Weights of a small transformer language model: 7683 steps.
Each number is 128 + 32 x the weight over the matrix's rms, rounded and kept within 0 to 255. Layers, rows and columns count from 0. Numbers have three digits each.

# layer 2 attention key, 768x768, rms 0.111, rows 72-216, columns 576-671
069095108131080124084093106128186098178137126143125145142137100113154170141149156124132162105124132089188099141171127092120158120070124097125093092157095189143152147092110155124112128106112116123134117150118080158158105167110132158139132083106156175145140121131157156159116108135151055146
118133165138143161206140122131071171141112095192150114081104113146197114160108155138114098132133137143061143132133106120139132104109124092092109144131079173169104086147159184130137127135127094122182143140161137111108159133090131175134157173132096110158134094187112128144073139095144112126
113154166109152153139148127098140113119150111137099087146106142133113155104166136125181108136139156120106147131103079089126206095094108123146131119176113095119073103106093117181165138142110164117108118136121138133092103143157129129137122168134115099117155141172090083117124119097126140112
092191165098168142140146169141181161165177114130170133100120162138157126160146119069168128160110144132073145114125107126109054074134122150130136127096112140185167076082122146146102165119124157092149147124125083179143196116125112108115082193139134139126152082103147123114094156141125126107
160086134113139116105162132143158116116179124114138158173145077152137093150131158125194104115124163164185088118124151130129109163148121129158172143137115153080135122175113142102132116135116065127129094163114152093177093120121191115142167135122123132108154150131098111196116133127075096104
146129119091121119129145128151100161091149162132124117117149134131150130121217104167137111161148120139123067154113192083096127110105128116108192103146130194089161106182119132115116083099147134077138106114125152153110126082069120145164122159117161096148097156099145093134139126132141097090
086122073128139096206180168114157147142078096142107094092198091131123097125120137129134162112124118143116146147174179133132102101128134084109109088138116172150149110112132116132142113159117155099153075098097131088087107142145124117119142124126130132158113132112130159134091102137123150127
092112123139124132081067082118160098146143140116124126111171119119099130130130117203108133134079154174143153171138084130151100147136136128111083110115120150168119133093116119109153129131144145110101186146186175136136118093116101142132106156154064106098144125147116146168111146122148144085
141199062118154120085158133151054158148124156089157124156119157132130107132120166050132162100163127109131115164159113119148135116109121077170087066077061135188128104169139147104085122137119136065134149141154140118121122155130114132124110153164175134129112128160122093125122097096123163120
161144115147138145143131124105133118132148132124164173102155107130130162066136114107146080160073147102135112122092131163098122178057129123166084141078155134127089152079139151175143064133101104153124160117123174113150124134144119061153098141125074143168138146102136131129155152120157137134
155078125172156108102188101133155175139137120112131078091138090115131165148141118151148139126169137115112136093165129151205122106188147133158079108097162059106168068131118079130132077143163196145124110139095139149118148152071085155131113106169063098164144079138132124134105146120173135096
075106098100093119118087151099118082105088139051085160109068143103111134132163149131133135131060140164112133155115158092109131156113067107164166142147121135141121054112170135120132114120127156081140126138102114144095109063083121141077172109025161138107119091130152110067159130103124103092
100145133128139155135071079046091125105126107138126139119140075076147131120174105150140177148145127124089171142068142115095205130160101142108161126129112121170103085121136090089149173143110101121081102110107151104134102073139101095149140121188146116141160109099137129116166112160155148084
153180123103134113136191089097140119095121172188120105124149103097087133132107161137067164178111150172116133194112153108156141113112171153142092100098113114142137181155108122106142070110066176142137069095168125106130139141091134075107112142150099108099118161151120150155117206170147171135
101132138120115132165112114126145161144113100096137145056116116127088102122185098164144201069113137115093089170158127146110122100110120169131125078151113136050138122150135147116153119182120145144129124105127139131130135088188141148160147143100135136146172132114148139152202132123163111091
144121156138115137119111134146141180134151097103095125113102131129078119112135111129117081145135157084127100138162134110087097124090163142136172115163140113107114065071095123179204134122116104108137112173121161131167127098129088133128108145159078087164097151145125133121130110138107159073
170100115100101120110119130116129112088120166137207084175143071122133090110107119123114161144100144138097153130106134137130091144086098149157105185155127120121118099170156127086048132114108135179137140123160130152147106130167147116105125089111169181109120106167089141145134112147165139134
152161146138153136140097147149125089107103169105177160129117182144130145114078150111149150153143077124124165102115132136132116122093144180097141042195059133138149068143118112120141157173131156153112113128143126151152150178076094058114100140129106115136185141107171161139128147115146150116
168122100122152122147117175141153163189118161113114128151111131112156115073129136053166144098147134180121127103116138143190140108090113164174122116056174120172106164154116141167131086174096126117181143113125166119064158133096082188067131121117146131169109128133140106053180127155122129170
070122104155148119102131107111111187147157165144149114123102147135126183129097121165107145121140123095130142119159181104074133078161131164085111154113083153120132111105101124096172107168119090114100121097135173173154136109103143096133122127169069114193133173138155143127221104151096116124
134129105155112100154136180125129100144133098190164112127151117130121118156147126092110109159121120129162149134167067172077170146147205140130132118140111133079135188127143114096162073121152166152090131081083115097083135124128121158120085076150149133145113109094126150130088154061168152135
137108173130132090070046153131124183114119173116133128143133106146109088137067136119095146099100145096095082173161151113103166102118173176173109109134144119141143108074130127110107114116115119150115146150131129164145132124127145097083073095063117099123182111115123126108117185124134123071
075148133117114121184105130128115108119134128097118121118108090155123155160117153147098118119159155117131150133136097196183147119105146136099148072177105138125121140151141120127115152101104119110156133156087164172116141159121163159134142105121173122127097146115156135128152184134098148159
148177143122134100098113100095151143085160170144130063113135156106124146119177148135144135102188146143106130120165113147102132127151158139150127133114161127114127149146071088162163157141132164179093154110154145111127112108152083112159107162134122226122108115133124104123067098128119125120
154164169099172124121093090143201175091139171119122119083099109179114115123128116115104149142129142091110089108151177151110110134173109153189102171123161110064092139201149072106206135112135144124128103096132120169075072060117120129118118133086161130110132087078159170146182120146145084160
138139128137093093208133147205128141120127104147076179098144099111123097145083105139144152179083147080134089099102128119128138176158143116143123077156160151160165106118136128085137144079136158130118121097088148153126164149153117114064160161076111088166160131109167161114113164178116180089
154151155167151070167123138095107150107135136147136106125117132108169123149091075119075098136150170167094116176122134150076151109137123110089135148126115124141135107131099171109096135174120101093112113138138115135141116117099097123184149121131148144123145120104153115124095142143116127192
112164146140121091162084108113112137130131129136154115142141131121128145118148130115158143104125186110097104147121137113135123097117151156131185144093184109142173128136128141103134126136141160122098109123112155102086148148090197109113071143163119122082130102107154168132158083119104133128
147114210129139159104126178155106158071106147147147150115120088118143113169145172112102160095108149139158150105144136141143147123109080139085133191159138123062098138124138156151096092114111151084122153163179086119101138088144126126145099149111171068166141146134114127137133105154084053094
100155197148089087127150125096149083087080125132126101117110103137135104145156147146117090094148106131100119142098058116105117129099116097132120134132094089138140142114119096142188195127133149105092145105168137148084095156082100103105189158138074073151138110175157132152121110134101108106
192178127124110121131101157116099185067151109113069099170128090095107101136144130119140109117125175106129118068099166130124108113167120203140116071072126117146153157141147131130136067123067167131171135145173120133097083141130105100152101128111099155129114202099093127102135115044136184127
179141107086117111137113165103114133158098100129121143139147145151103093161141109169158161143154147164077160081159161128117089115142110172107147111160123082116111132158121142075160101172168109113123118087133143090177099125119133071107112073135125081152129124163111158100123164162085090141
164096137081095123148092088170185149131085124098188094131149129107165128122107101123143154133107143103166111134111157140143096128039131162194112147130110154158131133114163148136144122095205138107109120147127137127108130164148144136176118087084118084114139114127081144144098131118140166145
157212107127143122152137148146144150136104135115091102135077125142108132091091146085147095129071119050122136160181097153138144107102121201145129107135088089095119165099119146100125074082170097118136144104161122180171109142088139157181090130131145178105097114162173105152057182151115118120
106109147168121028107137128192154123138133096141087161123081110135039113139122166052126138134151120170165115127165105141118061155176132103130185094131154132126169124070149120165100118125103079146161155094132130139179184157115155071156107068102104126093170130152142111134137160156124188141
090173144144103173139149159083110133101086103096111100160147098135107141111114113157134109144113171122126140169113130117128161095100131137179202149121133135184128141108123156165122140161074121171105121117098134150110145117099133127196118109153115161089109174108142108191132119149117174125
130151108106085109171143093100133113105140131112135124119114127193125091136144103155133137090138125127135104110108100135030235092120125089119147138136167095147133176127136174135088144159117175126120120125079169149105105081150146115136111078158170114150105120111163112108182158165120174131
126041130143169120106127113125127167129123166122142127127164181070055163136152103115151092129116142159095159105149089103156160109113147148136140135108069107133114085133125147148113077149067155085171133138126155110114134126180089139137148104130170145145140171142122137151146060147158110134
160130147133154152068077099144107159142127162137135121113106139151112100119131129123136166135116115120160121090140100092131147093102091137214112121120120094135163125117069097130157107127163141154144103120119095140141119130119098135142118117125125097113143143184109124143106133109145118135
109154126124158089151101137141107081154140137109134114112104139136100121135105125098123102125139151182154137151136172154165094085125118123151140162110079115113130117163063117097140114138124108129147089139155117179161109194114175101094120140118101144074098095116164140118164110052127084130
129118160127152177173120152109082125111129088086109125115100161101115105169092177130140123115174100174104167132111151135143119109155126150191112124194121112093140137094203126184180114119108121118187116132136166154204151127132147145094125159162115093153131154132102141173135081056149135085
145141063118148142119063140148063114109128134147129154178163121175145111101105103131149129121137163167103105096145102128149086163133140144124155149115159136118123143093109110158128131127190167136144140060143103166098129154118125124132136108104117127108093155179083137113168147128143097092
191147126154152164131094142101164128188085169138076108148178147134078141159172123098183097143121108099160155129148177137127195090105186108121150154158095110092095179104068104097150099101144167185093126161111130100128139107133091117124168136106143147115131129114176124179114157156088157115
175095106134130144107086111161152133163139093151152168134152138091131141132111180120139160049121173142137093049137131121104115116119142143116123051121112116091129135124150124131100134140062123125144083098121112157100095108059142140084122150125173143168143108140115147121045101142138166138
098142129153107139073111125109132132119107112146105125161100119133129123158170066093108113154152110122129104164117134204101128187134136162140138121135101127112101083149120076119081145147119177141148089079164196083151102123125163113041125180056140174120107126124152085101101202084118155115
110102121136120176143103127077123089060123129125132130150095101150188110117107120087111175115134112105134087165132150108074179058174096125142163129137142124135120194130126107125133135121125078195089105084112145126151144147108201154136154166144188153113168126103147082105161131157119119093
128170134109113161088096102099125113138135135110063138161162075126120125146123130171154153138115121171110110124099119120154144116109117148137160148125099055053135111134133119165143130124108157110158090140135142138099059091130097140166067140170182119123147041133146113185163111099178119088
098103132136104187113106125105149174136097152165094119136088130117132074098165162094121123156164159080133138098096144125101132156107169151098135141140109134090120175113149113098103103132110124178150098094132115165101095093157196142072095106131118114148131179135121100149165169155123115150
094147106117101099139106185145127111130129084060114166092063126095119071129102153156126121156151128098167142136138113134066173149133093119101117160117126117157132129161154099178131148098161136143134099113147121131116144111145139100090112128138087118110100111125137137103107172166117106116
129128149090133118165110186144091081134159106105116097121173175156142143119153105094070093095118128172108143134181088114112126064165121143115147156112079088178135170156092112143104098095145182132159139165086113144113121175111105122084175098075167131187089141134093119114141166139146159150
150157101156108120145088153147139139138138108148179127089141126113072189187178100128112100107182118084151158187105126132146093147135175122156134129107143172159159127107145109146148081153140106129102149119102135109087109099139120121128135142133110098128103144141120137121131137173121185136
141095134117121102118094082155121135135071098149141135169110097103109128125119125148132134142086154084152161141116119073129081186147144095123127107138123119166137115142145143079152127099167151106129119128083091141098061138114123199135130125153136097075106125172175159062134134109125159110
181144131148107117166045120141117096123147111149107151127137109121086134085156138155129113137074167147150095127091097140151075131117124150123110129096105161087091077176099092128175124134140137119201109123171180159103090142123111135115106105140199173104108163085155095098115119124117168127
144084119151162064146178167086137109140153111120136144152095144141110151085148118095122137141146103085120154119119130112110113133167200144118118127103079169137119097167114185121118121092154150139172182115133082181090140129142175126114167165151121100061106112145120131153062157113133080119
116109149069162141176148126194071086111160093168109211147065140187191094143069154116134141171150137135144115090089124133076123121139084121185080153123173140133176106117116121088094153105139108137169199165161124111167093131118126121129102125166152124053131104099141078102162143117136135178
138153156132155117115082119152158155147101108135131065171156111117127115123119183179121122159129124101120119168074189132156136180129124131133179150094107103143155137092117137156163143111180138171081082186074121083156096165101111155108135111130107081178072075178100057130071085079130133111
173139139092194132136153086147095140149234129177171168147120059109106149123193121160103151120156136163072150124085128093192112099140129146138084121154137147123086158115142092145192097145146124129125172150161147145142152107137159095091110132082127147107100144128104150130101074092087144152
128112142083145134142101166123107117169209097090061192137120166136131199112091100080079094169147143161138106082146121109153124137130078161144153123137109133105148097152112112154113113144131148129152144131108164107123093157150135111082098091101142107081139114120135101157122133140150086131
076165163131097191133130097161131144147157119173132138138132077102128190129169194079130164129121122071146185164136167117139134134103121134134154094131114132132143130146103115104153121147131155141115157119128130100127120118159118133131149081120098120078141136103126140163198141076135143110
157118132145141135106125151113124114130121147115166183132094151070124118113145163152091112143144126130124141154115121154134080134145130149087099169130088151134177114148124147069154105115169137155095102133115157132128119146110140099100082147149109095068093145091082120089125093128125115179
088144130132183145136136193131126161133101123088156160156081124123092122127059111187100154136168106090162122122120106163110192118127132117136117118094118128119123105106129143092148098112133111139153141107115134139129062116143128147126128144098121088131148084120126130121103117094136099154
163137152118135123165088136148110126113150164160147162110096134139125172158139075146163107105165182131160144112103179100165133124161122158184142141121151106157187157141103122174159142105116096147087147119120115131130139126141147117131168100147107123095113115179057117139105140109104106162
141129136124089139103092153119134126075129107112096155111099119131120189095098164143134093118139092126151167134108141093147134113104143116119173186116137130105106166112162160168114156072120157153094122092126120099074109148150102173157130171106136152141112124106121149151106147192105150137
073096087097110123120154130077111097122141133137141137201110173116123093149167147146109097159126106148078121118115132151079113107101111153119080139154126128146114097090084108110122127114122132137143083143035124112132168161140103114197162125140126086139153118077161117113170123152086121146
100136108152136124107090127155126137105104152132135107086105064145118142120140104114071130144133081093123114214145101103133156100160136148097148122156178122149179115132133118128099142158160143135137159204092140143119105151196145100125119104123079132144120078114093089139173091182109088122
170105166170152150184114136164112133118123133172166090150082112093136099100140152139156066080184125137162119147070083130127071100104080109103075123167127145154098071115096127115123111086126190128103116111114133128123126054152161111099126142158136138107110136103137127091160146112069083163
109168165134109140111093115136151146128140127169130061158110099159152116115132153124131162107109141158153110126121117191156178172152124140136167109145153091123126133179208063134101102139112119120181057162087114112108127128140118127065170134137155111115154085171161132097141117149120149132
167143164127088123172129108114098122143073133105151131167136119145168138137145094098111122173121167135121153103083134162084110097147065166133130104103177151154145106163121125134123107118135118100161107140111138126114108149158092163112113126131116147138134127091128148151120130104109139171
122066168091110112120142129134125133144144151099096116092195130116133107104112126184124101128194133145146144079124142119155168126071119104119142143164121133081143103143151127146170173171174163117127171082150135116119125129201103156124130122096081145123105113146139128096121158156117124176
104094141116130120162137147159190143189088114128116128083102125177113124117183132120134147077134171141093090126079143139112151112121154133127083149182122165125145110143102156168102070088103132176082144116126132104097144133179152130097160133123133087119132151119116150149126152094103118126
148087183135149093122131142119117136173103143184122108132113125134125103167173154111126154146133134139127133126107104134135128117151149129114127110090080110181114114134144078071153110107169111172172117129089108132156101152109138174113090154131164149139150122141148189090171127136117091137
105076162167102107151140107137114107125127078124136121169118107127108100142111088097094148151097142124153122103154093114107086105120117128146100132114163111144162171203152104156122089167106114129184102134100122123157140203151161157163140116114156119148171173110167130146156127126097138123
133146156150095098079100115149113125097155090170110149138126129129094117123094092075111133117160160144149110149117160162148125150122126176109135107137093123162151134157124142109124155155147109114125145151125170175104134129115091172095103136128147095121088154143134126086093094158130132124
087121145097118151141104115184169137126106091121118162153154129164099114160133095174077126138109133103114126068078121154077115103169104143168106110140154117112157123126140140096105089109139120116126124089135190151126136150139204124128119144096160146164136151097127164191130066108149157180
130132093108150115092122121143120128136152132111118147132125134102132117116135155166126132101139121154181106145126103133195136165094114140096100160144083109089129142119140145143152108115122137134141099093112099117104160132111135107148099106186131141138144130122090100096141138072117123085
102137122170174067157141138182145069136084181131121112124161102148099110100117155076146134085159152122160145096127117126123191122111121117080118100143128068152138141158143144149118117155115106096061114146120140115107133174143128135217160108137072099104114162112146127096139095135116090170
097125125107138105146144074117132127149129122124116101084143126110095076163141143123134131141188077125122112100147088129089160111109168147116122081166129104101190086120087088102082192139105069112143116079137087124116100143127109102157135124145135178167188115119152147086115146153114108111
144136110157095124126144147132170169109100147141109090087145071104127110078108111135123145092177100109113140148128115150122134169129100134135090176149083099112142113125085158143095115103112124088109174144114143109141146058169133109138135145130164118174121139153136121136133150122057118097
152151132154105104105147133093126117124136129099069110111136111108124148151098125105162140116091127088119154111145121182106150112131148099155108143157125154100115135124146153112134118129103157137158143095092135120106116143162108141117099149142136086168140144180086108094165095132132099121
116148156154145147163122116142163093103157152167150147100153167113124109117162137162121135090138097169116154161137107152131104088109156154113123098114107091118129082124167182120107097144159143115139152151137137123117140119086119109156088159102132106103112157170129151132157134114125137122
124113121177067136125153134072106109152144099125125125101113120112144104095126135158150129141086112141125088069130083146144122098095177139158099093114142125166136101082138088075143137125117141137065163126169068148125134123169148119108133181121190196146069108139085079143110101200091099105
120113103099123087132132113113102136149137093145143105120128143088174123098135090136152119137121120113154098153138155072107118120094103156119121165188136107107101090138115181125145092118133101154089122135156124149091083105117188145141138115144143154161113128126115135126120150132131126161
130130106090132123157145140142181082116134080160144166099144105081152078138142178129153138164115182125155160107126170140095113141148105108116132144118178139144147137133136090121155103144128133151118129126141071105128134141126092135122085140152144178118095123148138087157117093102149099096
153115128166128127100114086143106131120129132180125075109126129167104162089156156159151164099151143128100153184092165130127133118130135142147124155142071102150155112178152131138099122146125158116138096166130094120190131106128138104122142126128117120117060109152119149138161125174160140123
120121166135126103176109114199139161143101118107140191149106165118118168168094109160098140136081125109139140114136087106117151099144080143127146123156141110117144166116127069174127061163086145144091160057120126139101133084178171131131111157086147125145123079125149137146120187133150085156
129144157089124133092119097132109114145119114158155115150170142149104118120168130103105126067131109105144054111137169114149161142106096116123084150112183089102166205087106113090130117159128153134083180129156132126126139136141132161093093103131082125145110109146152141156110142140167157159
148091144116098116119122087114119046091111114111157132150115128124136085140120139085135092147096108134149128132128150144157151106114069121090105115105124116125125090145146131140145142099180112125133105125100117130121128113128114167162165114134100155150124153064162132134148107098135145111
118172143096145099101127124112099151169124119123145102144104163122089123133141175143138146146071105154106132117161126120099117069125122157180116125156138133142075099125139140096137110129145100078132121156155132107086147073141106170151169137142118131163159127132068165137116121088124119156
085146159160109151146132091140088143132119126097108148131134102127133141116166145128135124100154114128128105172125170129107113110100104112110123127126092099076135108130158139153120118070103153163134126115177146109189114116126114149147121084154121123168179130108149129137159139076139120171
099110074137103129139088182136100126150100156133099108114119118115150113134167118149169141087104120118160126092152115129135181118161126120116180126144229133150055156154138112144154164096153143127162155101134091128125086131117152183139128103163124106098153118106100151138098116122086107116
085198111099167138151144108078106123127135097122127107129127058119150134139090152089123146103132120126088181136095110164106119117129112162136112157137107117152109089136111134121154094110116101131104149127123147125141148129123097118150147134131115111131111182120111118138116107139173065093
145111140099166128137104146100102113086115060078118143158127094141085116097152138120142112149155219117118131159108128163123135138151076130128134151141143159120166137158123106068105148175113142100179142174111112180131103143110123159148139161151141118178151110147103122107122119135140151135
170137145141138122152138153096047151127160121127081128108110083103145100123064116150102089149142154205187180080106120134128089110138132107119126110172123157109116167147162102087160143098123155156137137079125121138110064127158124139148181111127132139096090131140129082122167134126131177146
112111117148133155167130150143119093163139081131176123161098074099120122171096139105107119105124158102159137130116131140063163103144165155156096179104093088142100116130114152137111113134130129057138145137108122168049066143117135045118122091138142118091110175109100131110133113070126133132
084144188149104098087126131112110181123115121186131097137091091174153136121094118051131140100122119137167134177137122159121131131137151112126132106088118131126116094129127061144086155148173109187125157104141109129109189113167115156134145090193121153127077152094109111128111174111125119088
094113134135116120128109147171090136142111101186129134138148143160151176139085142096080168092171097148162150162179128116076134161135138109156171136108139149152138156124183086181085121126143113058149160120136165128083152136115143083124133092163096105125051114113154150158123137123124149132
082154127151142134126131119157182147092134124150112112120100134153128179133134117147108076082101123151134123127137129143112134120143137155133155128133065166110130108109145138099104192196097165097092132120152157096132142117125098127132107128119094136197123095090173107153127132135112105138
174121140124178117161122114185139143163124144168131162119113140125113183147112066115108172105161119090135165130131128124150118113080158168079122143116116229116164191098140134138161171133100121114122083112121143115072154131127164124144127150120121120141133111083127072158137115131082108117
177146186141115085136138137129177142114136144149137122154169112149145118134114136139150143100150137147118096073110164114165145161140158147183125161148096091157081172145152140121160133152146044141131118150112124102139182172194159118141107148143133134034154131130079177067123161142166142126
141134174131076098129181118177043128117176155116133151116141082157075118109089134145076098165103136120119127151156095124161160149117103154146130116103123121155120108175117134075144117140120108143132141141139117112076126139147152119119168106140121143140158142138135163108147138108116179171
107139177134141125152131152160120149109097139129129125102171155087157125110152118128143119079119106141119093063083158112153173124100149139135135136122123141156120125130167123136146094119148124135165152103141125153120118138123118116109149108121099112114125151125149116114086105110155099133
096097134117102169121146097177082154144153115093112145105119133155180082152102159107080119095132135122117126141122138158109139128107162138144108127130148127148141136100117159121133112113117148121162160142142196120118147141114171124106118130137096065092132105135135158129205107101123128150
133127093147116106168136115128147152095124092142149102197119132109096122134147100203146127106137094141145154156153125117099100141133141137084157152096113144128164107096127093180140131182134172118127109076142129113134114139112136183124139133132144158080150144122133123120123135125125148125
111150146127131083146115125107098102148131086106143126157126133114150151116136139187126130135116080105140118123113197096111082141137121151150090140114152098132109161130126148102156099068128108178100130147135121125099119117158106164123136123088205153124149118117166167176104159168139125101
093101121100157110146103087131156142073151113103110120126146095144088140172169124124094155167114091129123130119165118157096119116085109129107084157125103150104083122129129074145129120141111142154139156144103099127088128126134174087091167155081127140168137129123106124135099150115133117122
184131102161126182145171119174102084123124101127151125103162118143152137165160115096145093130120134150142099108092139139090102138110083110158092143146138176115167128112112055106133156151125128147194094169130167116121115116198116159125116157113189144149098094129119153119146076151100101116
100137171136142145145134153108088121103151093140103101094137156042215152133135159163105109144118170139105158128099167109132134111182173059151164151088146094127146174132142115123107095109109132110117135186127136081128146121139152138136090134106116150140117162153160089129147108086069127158
102102150094149133129137144132132157120162112099174140155145139118131195166136090126126136108148097096131162114084170110149141100158139106136121109142058131139081098143090172166119119133101154128151153083133103128091117098158120103120119142103148147142102175142086094104154134102163139131
127110118124136132143176122127114149104117131160098121106112148142104174135105143165100164079152064152120170123106152130169104168136165127140170105132095159105102103120139139096114160105118130115146140104173141130155098160139147159136157182066102142132157139119171111118128163123139104144
153133146153185118141118105110118169135117104074109145118152086161131134144164097104147121124119145155121135133112107090109111144093183159118120099125207130137143181158121135130164107167126147147148101116139154094136158101124146108163060106144134129174135136154122052144110151189142153107
128119142091086152102149117088170140132135168167078107081161122124158115163106143102119153123082132140153130115154175128119127084104131128119155133119141127123140128096141156164132105151139153110106188140160112158143112109146057093142112124123142108131138130206130100136042155102152191129
133155093128110147133087103124147129138118143186109172129079168132156091131183097151139111186129129126116155146129153112093121149151135125124102129146165118150102100148104124168087148121126100177114125139153159162154127128125126119117128118212138111178140094116084166093122196167134107069
123183097153131113116173162117155169148130201111103114107130102139079136164173074110079108105187102066114160101097116142146112123102099077148118078119126105121125142152124114106137146111131145103110153132137158096089104151138118166151095150083115137136137163102145095161135126087126130109
083142104140139107099089108105121089113100118100110088101096129137115107125113174122132159077082133189114135154145103126114082112130156144154145101128134161153181140074115127137150104078138113103135125165151138143146124094118079085178079164178174137153087113136154141118159146125099103125
147181157121125115109138137150115067118122118105118137112077079080112138168127144157127128115135140094146095118178154110115130114124093143130154168133072101124144096113179118096072106122133143154090155154168125176104166117114126116164133066125105135091099086117140155116139150134160122107
119136151161163159148125117131093100099120122128104089128109134101108186122146114115116076079076151117118129145140159198130167143124132131115092101113154122051124141161151106107110170109166143125096153125133112151128102171081080133117134161143140146185131071092136155145171132127142107142
071160089137102159099109118164150100099166180104130138116130100091088110141142165122140128137066097139127153198130145148150175125135132126155173148119117119200134146171127098102101119135138096123161129090166179148124097102061140144137128139165140146124124154101140086165108157086097159153
123144074158112130163183119084129149088085109096112133121157098103173150104149176157059099143156123124117100177122105175135110139130171134110132164105144139110141125172129136101157096128161110158131171084110139147138113139134132128122084126163114093107162148110087116091129119099159138130
121114148101089116116065127136209184140087112137139181164127093184178123102116145104108122127165102104138146126126155127129140130115148117092087150150119094116092115094130134146061135124149142103092159151097125130120143127168114081119144147164111135119151116155194136105156161185089148115
142157157129123134114143120092141090089160123111155091139151087089111116170134116152106140144134092132063172120146130123170103119130117075137090124148161156091117159125112159077136094169094134118106158120124112154141107120138129098145130118144127140081142137151158128152174112159123055118
119097121151085092172129126134184139099120126105110110133158086094105113118212103114119097164183156161178115176138123128083104132164059118148100134143155121123167126121144131132133121128140135127122147159110179122144101152130161183161163100170166135123136146137112072124094155107146117128
149114158136163137125147144111134114125103184120135168145066136147157105142171135086135123145109115158134116091094173155107124125081151130104132092102126104199172140126149126110132140101105117088125094090162183169108088139145099148111019126129070171065126140091114127163120099110170123120
126064118113093114084076096138129159123172117170177148139149170134151132178124162090151125112174078126096125117074134176153113138128148077134104086161142147110105097128126103172140126143149086087144164138099147139154140126113125139131085114173190105125115130157125134088141092125166094125
085120162092118134130147114105118080110090124104094145119137142139170109135126134118183094131080175133148114135115117106110160081078130118119107122147115081119138077133173144177110177101100146129094111165163149089120135108125115104157111126080147086131157170141140120117099195131197152114
166098102158132090131121179118138095111134117123158135178165139153107120092170140070103129182170166157126106116143119113081086109123074118156151082136131108095098145150187112120109104127112134109145074128173050140166182124142093109126110157140134188168126137100101107084121119166140098064
091049093162144160132100115067100143116152155122163149165144147173134036098167103134155068158168121171082113137102128097102196180118141117138129100112148120140152167121101164152118087140140142100106081124128149209115119115095131130136151084163095103162111149095150114148093120109160119128
151122137099095112193189086110106114094140144116088155133108138083093135100144142127116131125168134095125114093169087094106134120089132095077221106076128107079169097111115137151158180153119133133081151147115140098193148114152124147137121177159175111121156147119115125114146143075129150115
119077106081144035121089139092092118151120104129143138087135129138154124106166155189077115075156144128176100183115145133106155196182135098074150091160117109095173137124151096093113133134119158158138152141142072132114136187139065141158057064137140164103094103105156098084114154120072140116
108170159159140133103152119128119066138162149148140120134124117121103171164128111121139066201114083104102157114154122126151105154160116110133096122110100122087090108137167158161147128123115118134148147083121070173148173156092122112090135210148131107091142087151146152152208100110186118102
163137108158168129123143132108104105126095131112093160149160140132095101090146110085131132137134136118157147115088092129140116142127133116054134119068206186122168135140122118144099143161135120160114142132142133123131101145106085108117171204078135097139147063144116086148156116111143140119
101102156150131169180097129100083157135125133080113132142164144119120121135129103122153108129136182115127139139112158138165138114156150107141112094080126143144149148099102118121139077095193140081141150083079137109165156161114139180148104133103110133166115132174143136154126124130164124153
123161129053131124158063085100076142119183136114140116151169129116122183182135138131178119059114140106113179111180102087159097090154143139135118156109138121172089155154112112175162085126118150080108089093140128118123135136154130127127132143115128146131172137087086164131140159097138100128
102155144088114107148129126177115121183090116123133126105102099148132150164147112131101139136121114120106146076153051178149119140135116104118115163110145140112156137128120125083118149103157099057130135151113123104071099132100178151196142156126172146127130061144136121058121103153104108147
138144153128129166111128098112151094126122169087166051113142145146116141134073089112171085155171143165114125129127098173125151120181138153119115168112188129137124090096113060096204138154123141075124126114139075087126111122176162117212136130138092104157136150168143140158174142133064142091
112157146118095081124119129133100118099182153105090134112105133116136157141164093157153125107116156090131126101173097183086151094165152145131119170116138093116082134107136158171106061150067135137125120122074110077082157114124088149092118123117131091201153073135127111134155121180101075130
140127144100152161113084104128130150118115122114155100107096157147089187137128150136110150056127140134092129143029170131130134129134104196171143168153148172127150120106113085141148129118154097126145131089121093113098116187173161117149130182125150146184128100093127147100146069116120118082
157115110119115137091121120127160115173114113136119097124111160143133143142187095136146120113141096149150081106127159089154116130125123122107103139144142079099150149199097133078055107107115149108146139129142120121140064106154112119138121113107121143121141140117127102144107143100147137136
110171185098130134138113120045085113122149148121090129151122092128127120121120151158176072112134125055140190077120148151132104158124141170130144132122112104128117159166176127157135149139128184097122123138149176136096125142104135141132120059112161100124114134121133144147128102109157150127
128100157134143134069122117125113086116132123110142140099142137114123099151130122130118211130135161149060166180155101092147134126097077131147108115169132116175165184102124105119139125146143109149127073136174124112120154117128154168085170095122141087082093113094118159115068163150143130144
118161116112154175134111123108126175159091100154155149127092096147092102158103140160067127107104147115120124166099129136076130156129130133152162173157158140146121119146102097128107094152098131160140156114121098150134135205141126131124133114144097139101110080112084121152114100141130109077
122164114143130160138099122116117169143146119118102119192171073098128111144088167150138147099151161164127143133116122058126113128087130146137157103149142087127128098129105112115090130190135185131140107141140115139085139180122178096103149116147143105176066141143141143105111178133097134185
181159082144130176127176127088118143131132090183081095110142142184101113119135148140165167127132157094092119126133129129169112111137148125145158101149096147152114168110128111167141100123146143147072121111124175078166137138147154148148111097114156077150088113105139144118162150101109172178
143179124143131160103138140060187121116110116166107127107083144121136136113169136125125147130142114108135108109117101080113091180164155143115095119203162132054111172114105127158108103128149166142106132150114072122154137107062163129092106138168106150142094070133156076128152118109122144152
125093104118152114148088151157170122120155157157107118182158157104125118099147169096164110146130115121147166156125138108145137075155135132114138162096132120156153140182165067143144139110154098122085068142126183145128144147105171077139110124127096145109153186133170114128107131170114120145
157117112142139126112133140094108156150108148152128079143081155110110146158088124115164157120095070126146099126140104120130117143127143099157090099115157127119110121098116085065173115134145141130145113121170077188100110170102143128152137136149104188114122164130111136076135165131132154063